Weights of a small transformer language model: 8 layers, capped logits.
Each number is 500 + 40 x the weight over the matrix's rms, rounded and kept within 0 to 999. Layers, rows and columns count from 0. Numbers have three digits each.

# v: layer 3 attention value, 256x512, rms 0.105, rows 1-53, columns 256-383
# o: layer 3 attention output (transposed), 256x512, rms 0.1, rows 1-52, columns 256-383
v1:546535525465460474493542488487522483465497512507486487488522522501504441498443492427509505513509466460489495468536487491508481510505479526499462461496518488502463556514516551488504492494514590535511506449445496508520507490457470525483488508521496518518499511515501514499469464495458505497489514505490503521479425490547474545449512477535523487507532515424511492500393527495481512462497
o1:463430496540526477464448521498463547539499567524538469431530557489537488457519503512442451477489492499496537522468435506487520498512512478507489433500545510528496519540468506520443558525423469488545507519450508486484483510511573525487545545539506512511468508520496529472487504489499484470524490534528516517501432496438445485516494523450492499481513472480509466491547475491519443528530
v2:514498471529475503519480476475499510522470475511522493489539505530506500505520525508506502521504478506489517491516502478515467496581536529499528486487531487504488498521537493493484482518514489473533491500513476515533480516512448486517488536469506492501476500502517513516484499479490509506489494510514489500460514451489478468502497521501497467460510508483520462490493515506571436509486
o2:507514499538503499482494537502458487524478475492539510467493473499509498491476488474540565532525505495519502508483505481467466477521401463551474508496453490554518472500503446437515545540512516507526499505533479512472530492501527509523521466535443501527509444517499504428487503522506503456468479507494521518525524545462488523516606540502448490511449516501509476509484534543442486562481
v3:558523486492470477516478480529482495526456477513499518442509462544501484480504483428496501482484498493504517492577503488483545520501482487510502569476523530510503495504470526492527521501477495502499478533486535437523490513488515494538505520497537526491510531458500494483466514485444527489509443588480482497467467496493506528507506493525518486499526507471564462518468506514486461505520
o3:507506510493486533539497521493524502492489514494503548571498521478535508475519557491472504473534498493492509526471484488488418523463471467534512499473511543478492510471544483492469573535500507494531460485467466451503521454520463476509473497497513451496478498500526528488528470543509472541550520503494434453533552530507513501472496491439491469504470441488524517533491488512512470499531
v4:505471520466443441566495529487493530494487503503481494491492508503528438471518484489513461512476493533471507500488453510498500522512482517515524467503503508521536514511587517467515471477505508468518533485452522536536516505487496504516457513460521529524492473516479471503452530533515465509510525493472486498541470463542461487502515507501491527500536479510544490513486460535476520496520
o4:518535500524540524454472463531471513530527542448500512472494509464508503478467497500534483532521499489492545537521532471508456480523465533481502509486513484473473496476484466467478529562429525502477440451518523494478440457533538521486531477503482516451467524500481538536541500474514522518452492508494500495470498486464521515441471479488566493517511505469525511461452492470497498445501
v5:488464475469506507459485482493523499453499490494494495501471485507487483494496530502491465479475528497502506476560506490497451516533516545494475485508460497494498442497473546492534464508507543548512489517525515484487553484498482486477496501514483513511498526524498477496501490554507481506480537462462515545511528509509562549506507488507495493478491500457504492446516512493525479488499
o5:480480468515466514521531541490520535480485501510423524523545501514516555443514504474467504521510450450534442503484486521454546505466501465444533481509574526539465523513485485519481542506485433462516500483476544484511484534491532492476498519500514495494500426496477485478473491496505448464495541543548500506496449502537415441521490511509506519467525519539500500533536540498427582518492
v6:515501512545496477462514489506529526513528527500506526490515500508506537487497520447500499487521485516502488498471452518470489504517433483481544519486530501493548524500463429463565527512510544459452491504546467509491508494437536514528513505496476462496501501493523553477448461474488483452469525509487437515494470461488466510483495439521473531482496539477533487524544466495456514467497
o6:507490523483539542476480504503465535498454505516583513507513534512508461499458502488431507507449552545477487479501553505512517483505481467603535511520477437505484549486499535485468484541488460503535507480478514461506544487494491466467451520508515493513473556480504487473465532496494503532496471473525545423478462534521565558571500507474492483515458505513528499476466508492528459479483
v7:537479482494514535517526529508491445473479463498451476508508531542510478493537519480489530485516475500532509559498478491482547445468531523516579467489547503507489553516505493503563526497543524491455499514526527519505484481434498494534528493511481504491536507486510529520495509499494536532496501514495570483513458491565508532533515484463481474504459538488551535506478508495472502506496
o7:454502476467515425474491533494476502489539497449529499466484481525513500538447478466487427529445559541433466437517491489478509514538467510525484509451514506535516470473469473507449517489439528549536487503500455473524522450518502534510509490489496521487521530514476498457530455529530468462502523449468486490487538498503502509535473559519548515526548477497476510495495511492518553516449
v8:495504500486588485462488524509492565539474468482513478493499520440508530488489482521507470466500507508489494447507491531532493547532489505461537556522517495491525509492463499511496502484504535453510488521553499470455493505492497496452487494514492465499469541543477506509511471506445477469502526468467511518488508485520465523484501514487513451539500460464466495449507502523499515465517
o8:537481497520542533490533443496547453499504505520537528521528486523497523540484555506535514482513458465466498585500509471495486497465494481501440492529500415502487497524485528453460516528514462533557549495500454484498518512479517457564483466504492497536479496471585489517500528487567474514490477535562533524514484533506525490524510427478476493491538512501537487499481500495532467500479
v9:534541461534532452534513508494513524510495516464521502468509481503493481512512525492512442521478483498469492451494509549528509517495471495492480506494493517499538530520468497465476472514488479514507515504448460499481506500558481474529504510497494510506525526524483506509530498457472520493516478431515519500485507502471435505498495498511512522510456425496490482476456511520481518527511
o9:510524537526479549460538468503479492493585481446495514515513490489495487496486487535501504484508462505538512563484561473468462448484475520530524494444505456514499479483494477491488493492531531419486479532548518539520512530486451539477516511484495535499474503463525518546470493535514482476471462544503484541520463488498508469485504533471436502517511517479505520552538507499527465477523
v10:500496465516514501464480508501498541489516522492468494496476474531498461522456510480501541472525483490519502469500492562453499492506494507545519485480501496495542479514487466494528482490506507522501501512437537482474474501545475509532512486515501530489498511507499480479505544496512500478491451536497478482502556487535502517529505502524460518522499483468577465487511490495495465491486
o10:510491484502458481521534506465469496497445473531472495543517452489457521487510520497504530533468521513533502530519523471488471455481533487499496460532501579493519493472546502552502521501487498509508494484522481554528574513509448557494429515480485493474510415544485505497484442485474479556522517521484484524519518484487532529484533472495526459530495538539460519517477518583453472493551
v11:460475506476515518531532514488490494512518487490509507480478519553484521499490508490489506447541509507512497490523482518477480455478503496448550458513482502510490498516473484519504514498521544515478496514516541494531505497491516518506501504541499472503480520460477534500484506500515507508478517489500522508474506520537511516482517459466468530514517498522492517487539497500526518514518
o11:529506504490459511455453495488492511499503507522497498559538453477516518471508497494487474566462487469463532477523500450483515515496518519498469530491482541480497552453505528444525527506473507497532542504515513477506497460551481457471497465549495509478527475520456489465485524494458481492502500477455468462510479504510469494512501538505506493444543512483545474489488501512447527430479
v12:508507505486557472472502543474482521531484493502485510477490521513485508492500522496499492492539519467495493558473535508465506451445531503491542467508571456500567504621483499478575541508517499471472462477550466518481474502506589495532487496521529508473533540402491512530532507510442525493500463521517498563478468474546495489500503459501510533560482515475514554495542479508489499504489
o12:509461508471523506518471425548491430527516521532516491541460454540489497537504474479493512517433509543480512480506524471527477465561528477489480490516438550495480489453523514534438514502445503476495515499482511488464506590504458464513483536561541554478474492584476481565504480555552503557548506442443519471517525510512482488522502535489517462523510468562504438492495558533556503492517
v13:498456483478507489522485536509488461494483503481522530477484502474493507501523467530506479532496510492507481527477498524484475531515503488490490504520476488495485495577527482517461498499510516499513540503488481502458496501534504515512507502493502492497538500529450500495523498487497524469516473493451508479491529512461528470501509530483535472543501500533486517467516497527551512513500
o13:511509517480496468451477476516506483489473465486491501509484495516463478453484491542565500476536422466492523502514507497487474476512491498481508476533497494500470461450522545510514490500515511505494436435474452499472479547489504507467492511505522515532521509529498509481525453519533512479555461493534458503480493468478444477457505442510508512525446562515478488478507506493498438464537
v14:486466542486489508493518509486468484518446519504508509474548492587502503506468524441492574528478484493509472501494484523501527489513515474503545515506532517508434489509477530485508502496515492509465484482373507514559472495505548512489463506550481495511465519490509504482473488523462483539495512500526498569520482516528496546498505492521527539511480469517575515493467488509464518512481
o14:463513497515498473482490547529511521492533479498532476525509511464498483562474484490413487505529475516504507476490487489459493555476522507473498518469545473526523550501492506481495508515473534517470530479477477461460531523476456496502500517482603477509553526495484497558533506491477535451511495525520520497546499496488514538493516510469470499516518527524459491530515511515514512481552
v15:498512524492587502506520502515503493469446475499520484443508487548481455486544495533508518496476492520522499495466507557495484469473510506496530498468454497500454463498490485483451507504524535495515512479441484532527462494488481485519449503529480550492478509512522487497479474471538466517482521486527521491490513507488529467518501505515506499504503506466533474495477539523510484514503
o15:517476446477477566456545546532521579525527511532506480497505492520508503501504469488543503464501520483447486477518483437558554450527537506524493563520552477528493542524513519486550494487506484489515500517552490468509520509507489496512525479488497475509486533457498501532544467530476552436541468485508485498583488551487512508555511546471504482447491466485469510513513492500427550496511
v16:542498476492546490499483505518496483520498516475487499470532468488489558492516514504496476524474541460478506520487495515498486507510511498480510504501487462493436435514477497511497480505500468547556505541475513490493474512514502506540466476487501515467504505515456499518512487546517454500522493518478492468494542489489496451492493522511502477497476536485547470458536499521499502561501
o16:490520448459491523508493451514532485459447514521516548569479495481474446565531527482509534453535462518561507521516486445500491474523520465502465516433487522463518509503534496494557484574494522465512456455486457532496495536485477521516462519502504486533493481481529485464538479477483498520575506506547559506573463485503522534525441506520532478497526481525491530495498499499538545459514
v17:499521502461462535491490536497509498496500488496516503465489482473507549478515488510513485496469529469461504474490536533498517486487529486466514486531477497501475522482521552510565459493548509462545483487488445471507482502519511504494497507554497448497489507546518499476498488511496464470468494510511490500493479505464536481483507522497495529445520494523460520456521492519504492448521
o17:530497494512491429488481478477452459478544514481505517497528494506465497477490527505585491478497434491505507528548437495521474495511464513478479489507560456530504533522470491487410502522481479506467562498534533473490495452441466485459463457502466485492520487481502497486492506517492505526496516464521532485499505490537521502535523471454488503553490464525531476465487535552497530523473
v18:472523466479545515438435443489508510474499508508497503516473509482493502498521484481496433498462519498461477494527471470530509542480504527494551542512488522505517453530466497501522510489478486534488510499478511509505539479476539507507512481519511466506540478561500490485490445489466506487548520450480517508500524529512528499507489479543512508546480546514472509456522475494464544467503
o18:491466523478452509495539492550526445517480488493500490456469511539467513514494481504479538504517508451533489517461522515457525498478479517429482488506530521514525528468504530454442492480485513505530475478471504456485535536476522470461498446505524494547497485501485513497515538488511552528456510512524516484506509521469447476435483468457550483525504498463525513509499492525481466480504
v19:477565504524485518493514449503502552544483504477516505493512493512498483539488563507500487521537488517483492479522511431526488472519487505513450503476497484503500510511471476523513473512473467525534514501418485458504513505516489517529524506515490487486500490480490503477445504469487524473496487507471498484505524509453490525484494461487504512456487558467544539489460488489533481508500
o19:497516517549496503564486485519488497470543524503494573490460516495462499502498502481424497480492493501528484460485446523457491479531484512460515447506518526533461471475534513513499512504524520499478482540480488517480487549484480513457505522482518481471502465505483529510479490504492523531487515482565487495548526515510461458508477519443509551475519465461504448506541500510458481536512
v20:520499531488467562451509555506498561524453480519501510510488513530474514523517508508496483522503491509523487505470527506485502506513504505491485502498500463501544470454454492481492476497453493553498495479519465482505488511469473476467444477505503505486501419467562470489494497555535470466435486484483530514512542529459498539526501488513450533501483541518465511495506489520455476469494
o20:479475485569543446531493505508485475543554506510475418466447498528487507484506544480479488493521494497509467513513463460537511487507482498502567440503524479489501541481501441534489496468471492536510568534502503523524498514557496507524491511482517454490544498528403512496475452524488555501506572533462537542463486516526508493570469500509505522468501454511499515514510540529495500508488
v21:515477502492477484462548499469478500478490498508509496428530470532499478490496465429487461478473471505491511485509511522504492487511541541493513466497492540507463463496480527505495500501488467575503512531402538488449499492469495483494517506533515464517469480540487474484456520492530522503516515494459515528534512499503486546495502522496524502542479548522534483473473518504544511534500
o21:498550482493478512500502501511533554493437513464490494501514566490502515547502513583399514500526419474481503533453486502455478525547519480506439537462510489513493523485492430503494530459502517481483484476520452495502560529484498508493484489538495509496472465470544508494541507518444523514524543503516496538467492483481432476507483512509450512471498463502484551493509469462466529458512
v22:539478464484470467504494503502496500503498535493482497457520472490503433492506515477502530549477501481492503500497523498498527533541489504545513506493520505498497475479562497505503499500465478518486499480471515519471459501489481509495508493497493522505515460480460498503447503492500510511495511525454515489481494508523511522503490511487525481498504565478533475458455506490580446531485
o22:519496475526491561512528533518502536429471464552518520492489487515495521482519448484484495524505530549493566479502523541505445501519519485536511495559503519508539546513502521474507570414500478470446504516530494499519484519526518479480491528533477485547536487524515486492529495478492498484506495527456482486538499466506507506537561508564458519544456456480478566520507469487456513545480
v23:460524515498490514501484471518516491504496503500501500517497486528503457498476504525502523472504502513499496505480446537519508482503500472521499523484494545482477511493516455510505504515512479466485505482478489444520550485494493509506512491568514489487543474426568495501465487485493494514509537495499475496502463492510502500495487478511502533486523552470501487549500446482518549512509
o23:521499512513497501464501526501539503486485515493458490445515524499553535543493478484469494509492495471509493519518534546466485523524526487500518459503469513520482506507462561465513477494439545486534493513527483500498478520436507437526484545457427526517479511536468468496522527499467540500516454515491500517488516546518508564505483513483484479480582520498530475508519514473522539522498
v24:476508513468483521542488532498505522523523457483510480506490528472501470532459467451498494500531512499492474472508493496506490530475518493481486494494457528507451564500545506451518478498482470492508487497523493476518554504491450496519496493494507494508530530491503501495466536497465516536449520489518508470513553512497483491468497497487507541477448505516496540486502520471505531540502
o24:537540521496465490465512459499488509516528493521480487530486488477533516459494496531426462489524447471499529533494477513499548509508505534486450581456553465456554460520470480482475516540484553526457508530525504507487457463520542497482458508542538503530484457486513480407490516488503489461528489508467475487427441502504469515508546544517512482561524525492500470507514496508573497513519
v25:518591484463529566503487454502520505528514469478533480474487505531490479486470454554499491402535522531489494501563524524473554486515444484498535524532506501508484502493449492519499512505470506516512465484525532537473496490481477511543524482538503456482488494457521513498505474489537491515502509499505512484541516501514564468496505515506491471517468525500469552505536523518473500551492
o25:424502504500477479478485486541507480494531470527506493547433499471519514478459479490572473530501505488514494505468568499557507499463546492493510497531503526487514493515518485545510481505524496499533531490475489483517538457525519507477453498498509495506504499516446452466460511499482543523524516458528494516443486564520478509535567498524548560509534489479475529444501501491496550450465
v26:531562550526529540478503558482525478471480486473518490502481498495486501513561511558502542500510481515512497562480492523488500521539487482486483442493465493510484510533521515479437532507516494473488494484490474562520490508465506503475520526521481537525477517499547490528514527531510500463472504493542498501423531455512462494524484488470517507475514530545530464501477494555488455514490
o26:499452452525542523461517471504436557502536482531496513484510491496554513503443491526479452504461447455472479453532512467494532478543502500531545509572506469583498489525494433533557430475495512449523501551488463470445536492531495448535460491479457501459471505500501499528515481516501499518466474512427470509549494518520566518538568474471495503454486519510485490479497517501475547546527
v27:500527493460481509524446492519513524546530478520513480547487510513533523505524550476513525509551518482477503501496532511470537478507437504509462507505548471495517501474568529505498508497538485482470490487520497498486486490508505511539455495489522497510428496482535503501491500494520476498494495517561504512510476498521534507460499485507484535549506518502469551480519501483499525504473
o27:530546497524517487477522492500558483443526509512499537457499535526553466458431486510526486489461501530459487515492461505524460512514490524485510566514534478505481518482529490476537456595469513504512508504530539471472581480496538500513532574500514512523487474505492455451492502522490543528529487491481521499484443500512478487534504556509526476488524505466529471452457518540478480528495
v28:516498530519511494518470510505513502540496458504513517452485514477481454488558472518506461495472509494474508514477500473490523507452496533441516512519443526503503474491504503509510526495479519501543510478550470493514462510500509490488510497477493485489503487521489502544504442509514500517544496472493538479544578500519507446507491541462506484520519500545497537468527516487482531517502
o28:524480496403526482481532509525575498492449493456428473511494529499502526523471502501562502534526507436527542549493497517480502524501503526467487491512486475539513538498506529497515507493490490519532481506527506506523518514474512541528496469517501555553449489459469492459524544495512492503490537511490501514490488496471443525491477520464503483517543512472531471515457480539517525480505
v29:514538516481595507503473493518478442476477531528498508488503477547500484514474496483491510467477529473486500500528491411510507515488512464508538493498490480501493489535465499479585491509467527517519513478509516422518610502523507493495528498502508468499508518465513486499534495481497478530521485507485481551505486541472483479493513489542486484500512547501476470468497406478552494494520
o29:521487545489446442505503472443524484518473550482480492486481525456522522487525516482466502553511445468541451440438545542464447530510473473503458522498517536513469501494501505513471550525529506452506411483468471539548452511475520532527469517527590496530512480495508481496445480486435557511503491495517498473484511494489484498510512493469517500509537456521495484529537598511493493511484
v30:503517527487512531497544541513493496494505517484508528495499530512493533500529501487505513463491502480511513492535502515480504498460485525485550535512460509500482494484499516479485500505538546520508488508525495484478505506514504492497507495484523486467458485486474502520547493467548467517511518528500521501501531496523516530527494532482451508500503498531524492515516512535474543513503
o30:501519541451532489472507521468502493549440513497484458510451533453518477509476524461567492504535519447478489473550495503466478505487490482465483500464496468465522507475494524514544463540437493553506521467478480525493534514542490559574530478515479526455533477455538494500490459509412488514467502479497520447495500472448483485480459555498524502507558473503490519478511501522520509484495
v31:472571503516473546512520527515480543518511480490526493470486519481489507497522531546499542550521491534494485511522507506496485494523489543497470480508542485489485479567468510508447537495519538470567460518502481514570420505517533506518453509439486524481480509493490500520557522518496464476516550505523480553475551496559521522500506468502450475538493494491516530522490553515502484458484
o31:541431487529562474519486480535509451468507479586508455561505528529480485496500485516488480498451511486479498543492526479462483446502512464534497545496447505542511520451552498483575426516555499533459527494525547485439563491513476450496523546513535460512485466525504512509470507478576518510516409495514484498549483467489534461480565522516510510417505509495493528484475489502543485539536
v32:481473487506487498491499507502509520505523536514499517466498479526513527513480524482502541475490515452446482466513465558506490518516545474512499502493517558505487518491528507499535492516502503478491507528480463477539452495478456486507479503513520478509489523526531490460506492517477493494475487535514512456465496498530499530470505489511493473487549503455545487505501498482493507489494
o32:501504482507548490523532502458511539456488467490511463514505466484545512502474494503443486496537473482518494516515505480470506481495461491519503477506489445539505513476480462477500531495458496474538513514507516531439531480482522533500501561537438481486464527455529518511510532494517497507539494465504468496504510435496532552577505528460492471488507511520532476517501487503459555537482
v33:467466483486505504460558526494492467478536518485505488545524495505504496517513522510492524516492508505558504529432486511529492444460540491545521546493532535495443458532505546476500469507515503527468502545461514536479523487485464502487494485531485493514469460533557486480507528494505502524459467484470485477453549522494508511507500505528461484504512412481514496475471492492469491551495
o33:519506467492495508485480529549488486515527454519478480491453473516480509519505505524436502486502497501517461477529499482482500531509519518465463465505539497468543472519521497532491515547477544495539595493485498510514503520529522484508480538463452498472565429529484526518514468532379526430588557534487532530517522501512458432529494473551518527479480530520453560523520543522492537498466
v34:480484561532428494510462527481479497462511505509487513486501484509494510519489460518508518517497512508492482453492495514488457493458513551496470468500480558503533565485538527490504512505518507509489514505483500443499558508558473497498538503548504484517508512520502469501523494479491508514475473458541502610479469504560544476484503528484489480459493420547492475501538494513555507517484
o34:566546493492512457502471522484488465543504528471534448475543534482480521466520498542523477508511494479563589556531471508512525482486475441477457498505513498461498459505507596502516501493479471476500484491525482531523411515471508511516561481502458574492476509479508493562556442556461509483511552490438492495513533487469448532494487511551554519510489575483506493526494478512466521466517
v35:553475491494481491549509482497503573542495558502503506457541486479498479501495472482506536550515538530496494483539461498568453493517503495500476525517492500498454457472504505512446503512523550495549493476510484511512491529513485503484516543498516515504497507496476500537506501533503486470503511528450479501520466512463461480505505505496513456465531487507535478481508496516534485520489
o35:463465512523470455478548529473515499446456452472511534486545498497480478512496506504483530444522441513532521535504515530493521512468475481449491478481458481553476451453500539473544516466527458475467558503494521502499456468455481509514513527511479508548499529511533477503490503495532502521565435511513487465505534467425467481438536490521516509537456510475487499494494515463485477506518
v36:499517493527498525449507514515493503473482491476514482485525542473525542534484470569500527455485480513514522516516571505497493480477517531471490506513530457499522481518499471517515503502480457496484496515500458514498522515554501494476444501495492524494473493503500520565548535562487534505502505524464483463495472499460449543513501501488498469517508495505504507521510499527502522504518
o36:488446540497532466555556472487504461544530543561447515519497468531460461520496516467506490532526534496545500471438497486528515535524480497493492520496471507540509513469483501493496504524519538514529539506550563532485516491501476460526538495460513468477519503497495457452470488488485463507505553565503517518487491468541529462454507508525518520475531488534479449486492514482531462472486
v37:467477549425504473545480452502480546559489512537525485527499537462492492519489550530511548469488485500451499496469455502525527467466500450473486566491510516500530481453508495517505485501510499456535494513482540521511536491509488512493476517517527493507531511498535511514502499490498421501473526532470516476544475520512456497466498505526478489489558494522476548468527465519512534517514
o37:507540519502506461517497490481500525461511519443503481505532472448519487462486488530515430501468499523562431482533482495499425542520509551461484504500469495500463508516472515453517499539454499542513562490515483499502481484511539560511525490515491456473456470488515480527514467474460542541496551521544580533463487460510538519523468526444491515556507475473510482508516577528519470513509
v38:506468542545474514542516537507496481549525515505483523508487478516481517509538597530507529517460518499440518517512453521519491461527528490476508504504536528489529504487491499479481478507481464516496501484500468545492533499479539501493493519513535496483479539475530502506484543523493483501499516508513504495478436492493514540531495461509527556474504551506451451524490434525534506488521
o38:509520531471499452468488496485514530494510529485485495476596514511537472519507467480501507484500480538526539476589457452520476567536515536529525481462491469510510499489504512482523547530488533505482512561526522465471475485528496493541497534458476508507511527507496469463524501486536528554415496548524511505522514513502520562485496483504518462497488506491524493416498569514494508499518
v39:493515520515508469508474489487513467505478506474494495544534506524505511496481529483501503504494473498476476490504457500512507539489454478523518495487501493507507504520470518436504483487495471507442497455448502557532483492483525492530518499495493513504528493498520504528502473529483468533503494480484498466518514477541447496491493453512521518500490515536517481490521521482487483503496
o39:468474544525486528458502490544464466462498537517496465433463533508523513453478457482513460517478503499483556519470528466497496465512491457486525480477521526539470525471540500482492492513467488488483491516496523464487498564560536518429490452546493478536465543499441504478469500511425535453494531510478520503496441448478570534537533545500459469492484456477468545493508480538496454502516
v40:470444555518492468514545488479488492508504452498501491512534504532521526514506541535498507549483476450498509476502528511527473488495546499529514465501496519502486521498575518482457497497543517551461502456542528521506530501480473485458471531493506500502443489478512493450419513518522525540472507490527494505446449500428423538485503466500488531511499432533559444527428480490509496534472
o40:522547459453484505492492546513463541506537509531453530511518476525465505496514477479383461496516450547473486504520433477450537554498518440443506551466473421473471455556507458480533494509462494433523540519470522440497448493469495514529570538472443530451559477538511499524498476528475494469547572529451465419497504528511473451535522485437505526528490517504464543474526525486475509489567
v41:453532511467533506498518537493504475483514487470468496422455460513508532526520494506506531501511501476550450553493510497529538486527503543480507551514492497503462460472490538561520518498500503515488532500510532496525478497517495515491501494491486495526489524554455507536482502534512532506526509451549483507525447510510471497517504512488531483497469487535559536453518502494541561516510
o41:465420523517504479527516495482512445483518486469532479545606523465485463489513478535577506478454502495522506496464492544468506528469510538456441480488511470473511522520451545510517405455493492468559452481513451477500542534513511540442532516503516474482535471520536467460493501508490497477520503537475490500545514508533463468443454527495526560512531519515478446515516507500456540468505
v42:452520449452534496452470527508490485520502495478496529514454507466502495510512463530502475514487518489501500560510538481507534454492459506462511523506497488492507465525488472490529503500513493488558502500507477480466459494501533523481524490516493461496536521522477501495476507510527488485519503526513511490520528510522558448518492506485495508483459521503446498525546524540520507489510
o42:499460519469474511523461458489507494530498502516522475497518535507477507532553523439599515440479477513526513463501485559476519506491543524464555497541501527490514515495463559578473508463490498505482551452505489483552503538476500472495477476452476492495494467518483482485523520474533481553495459464494501499521524504514502465482499521527530481500536503523512504448509483519474538511522
v43:477512497530508489487464553511482513508508490511529504525465523469478555522512539540500528538495501482525510487494540501512523535504497505497516536500479493489469470528508466512424518497537477471490516546518493500492467488538501520495498503482492494494488513503519498500506502500511492479489530538519549497518532524504491509513498487462468494483485441503488526501517544539495511502495
o43:562515519470501545523530457531483480501487487451460465564508468464504520529484463493525490489515484504501496535523517519445488473446472485525513482507494528517485506451515553512531486450523478507517526512518455499477559517544488415505499494483506530485559452489495484509509481497486473525500496500553497532537506489467498483504534511492534512459467508497485481503507494502505500530498
v44:492510523501546498479493482513489524474494556502509502557504474525492452498454492473508549530489505461492521459513492499484499451543543509440462493498498485499539525486493491517468489495479511513515510499442463483502523499477490490474527500516475502498476500458507485467476472450470514479480515495488484523453535485491480526493506477541505503463511483494504442525498456493489503488510
o44:470495472460490516520529477464520509512524493549544495449529500534520498531528503507506452516546482492510512515496481466469478541522515445529489480529508490572509510499474518528517520514511518489468481540482516502499523521435504495464450502454459442468488508459522488480496544475495470530473512536545479451538434487459544477485487469463483535511485491473493548453520522584512508427533
v45:490516521473503485530483494506513509513499489520511492507510505499506475505448522519499562528463469487492512492552492460514497497502534476475530500493521539499503508476484541558507491502520524464511511481480500505514511488533480518481496506493496521497481505499496506490468499458469504531501508479508472483497493539545485493466509475506502503454558487505494493477516456467492494491529
o45:516507521501455514524520502428550494505497526483483536493519470509495559469496539470453459464504558538541505510472503520474470503468504511475462468504490559527531512538523556502509545472476463534498521487507487498484471466485541493512557494546462477506505532476535522501498496502514464528441539501480517467491544509510561498491479492449478503512512500475506484484477523517523465510473
v46:480488530484494546452473435513489474505490549497494515523507526510532488490475476475498503502511514515490492518484500494490486508536460460521484520506542474493515503524442495468542513517529502485524515500492515514442478503457522519537491486504507497521532491502462487477464526501496477471497520500505493510504508493484498528512491498501476517493529570507415533506528515501455507451526
o46:485524489509489493507523548471562527523477509546538477476483492511508515518528538524444482500522449559508479459520505565511514489522525497527533483483534489499507500487521508557472497499478519526456505482446479479553511518528538529457514516535509491513493500480518517527503464463491507536507465485496527471507471508466564442493461422496483491491454464472512501508507478487533503525526
v47:493442474454505476526502544495485464525494489473520516523528548505482492501557505484497493561473514487534506485487505513513521525485499502508478518493517505501477481432500549487473503511458465503514529502454469514498561496483524477509514481466497526475525497490537517516543483521481496476518522493489504464492496494532523493504492501518531522508503486459483498503487540528493516502525
o47:501613517588513491484453486515574547485513509506495451458526489463542486476480470531484516471479494520528487506507542452472451482497503484467502460519472504524557512517467508492547537526528523510504531473540548509487430509501525560466489464491524493540511490539500529530484500532527469514524484507467555518527496467472537493474519474513434521466523490548491498516492515493516470507465
v48:492444543508534497460424532518467478463494497493527483494507537517489474527516508490490499509502472481536508518480503521508515547506502497533497491498477528501530494528508464483464534498542482481478482471496509461479449501516538484479490499533469538475525522452495507511533482524537503455499511530467527501515512512538568473483496485516502518490500523528518479497504533478492523552476
o48:517491467528488495470478489485478507475561479497449496491532512492505476493523498486473424540511495520466483477544513457422485454503504463480515526533497490536496533459490538509504481526478482528493528525584477478453519535441439490473506501533530503540435495498472455494527517496455478522538502476498440476521545473490501512511510529514534477529545529503517514542469521573528508478494
v49:486519482541499492502533406526495510512536492543514516484499456520501469496517524482497455502491527484434507513520501495525488519462524516537513491501516586509431445487486519504490508509506510552495497554466472480527501498521497522528511519496515523506536489453473510498480494499500502513497469532514508507499492499517535486506499513502520465475523533476505468455561532474552418501517
o49:550525553480455458486522530470491519470413511489503512504479530415497533502499499472505495490479490458529513486484568523491466494556482472499467505469454473475536512509511509495488567454487501503499498431493492486466524447498478475514481492510488499533495530466481473518521522466498522513489518480549482443530507478489379500465581526491496446431491462509523498552443461484450535529515
v50:482481479509463477518524502487519516477489461503502476508482514538495501481479490513495477511520500530521473480485478507485475523499519497512455467483467512493531493499491497524495488502467456504494492540477505486470505520515476502477506516516518472505489509486476490500489524538508496548481510512519487513486554498502470538501508506489483437458532468502511478482502471516500476509497
o50:539485517491511512485489521479499478485494492551471475480446457483472542491494524477469495493478456485482486549494558489486526538526488524521490512468494521524492480443460471459501516463543561501528463480555482536539497492498502515555469526491439490491521506486497497478500493489490489474441501559508491550482481492522524497480498575451531545487472559511450520539485498472518546498548
v51:534483447505541473496498508502500491510489512509509531522509523527503435486481497508499516472495481509534512507545509445490491493497481513460554499486549494497486464481486532515478502505471464464473490514485475477527446514527572468485454508492528507491527544493463514507504560502513525502484497521457489565498487504540505543494488511516504494530530504504491505485524584458505477499489
o51:506478537541527473505494535471503454498481511463504458505494482476459502523553505479462518508454455511527469522464529532519490522532547529507473537498456516482506537496521446478503516517511502509497457470509561534444478496482467512540516534544515467490480469483506533515485521484473453527505538499525495508530505480462521448491505557504530478477432457453487496567516467509532472506483
v52:483584462482484453489519490475515493479478504529500501511506466480482524506497496460503467544533492536488475449501442536521479505512502502438486538499493483501488523490503490509545545508512479442486500507525450469509527516491508502517517532434503496497534536550501481516453528470515496471472517516529507538501472480474454477487491509482479494452495492453505500485501465448456497452482
o52:534483494529521521470513476531514544568469560443460564498490518466552463497513530544490492440462520469495507510495531519500471521529514597507477501463528495448513502523477501462497441562483450473507425507476472513493532492514500499545473501512463540492447463441534534503511526523501518537510480527533513457493444502496537477480515521463489468525441531480497497538469496460514470519503
v53:471446518470537501483490505502499489489511512491496506489523494500509530531477471478499486464488505537492494475510494497488503513495459519509543540486475536490503545490534472509500492499521549483494485528517515499456446509481521486486464484510531495495521514485504499520525481473521517496506546535508496503477489501495494485531500485476492487554466505503499487522484531522465516481484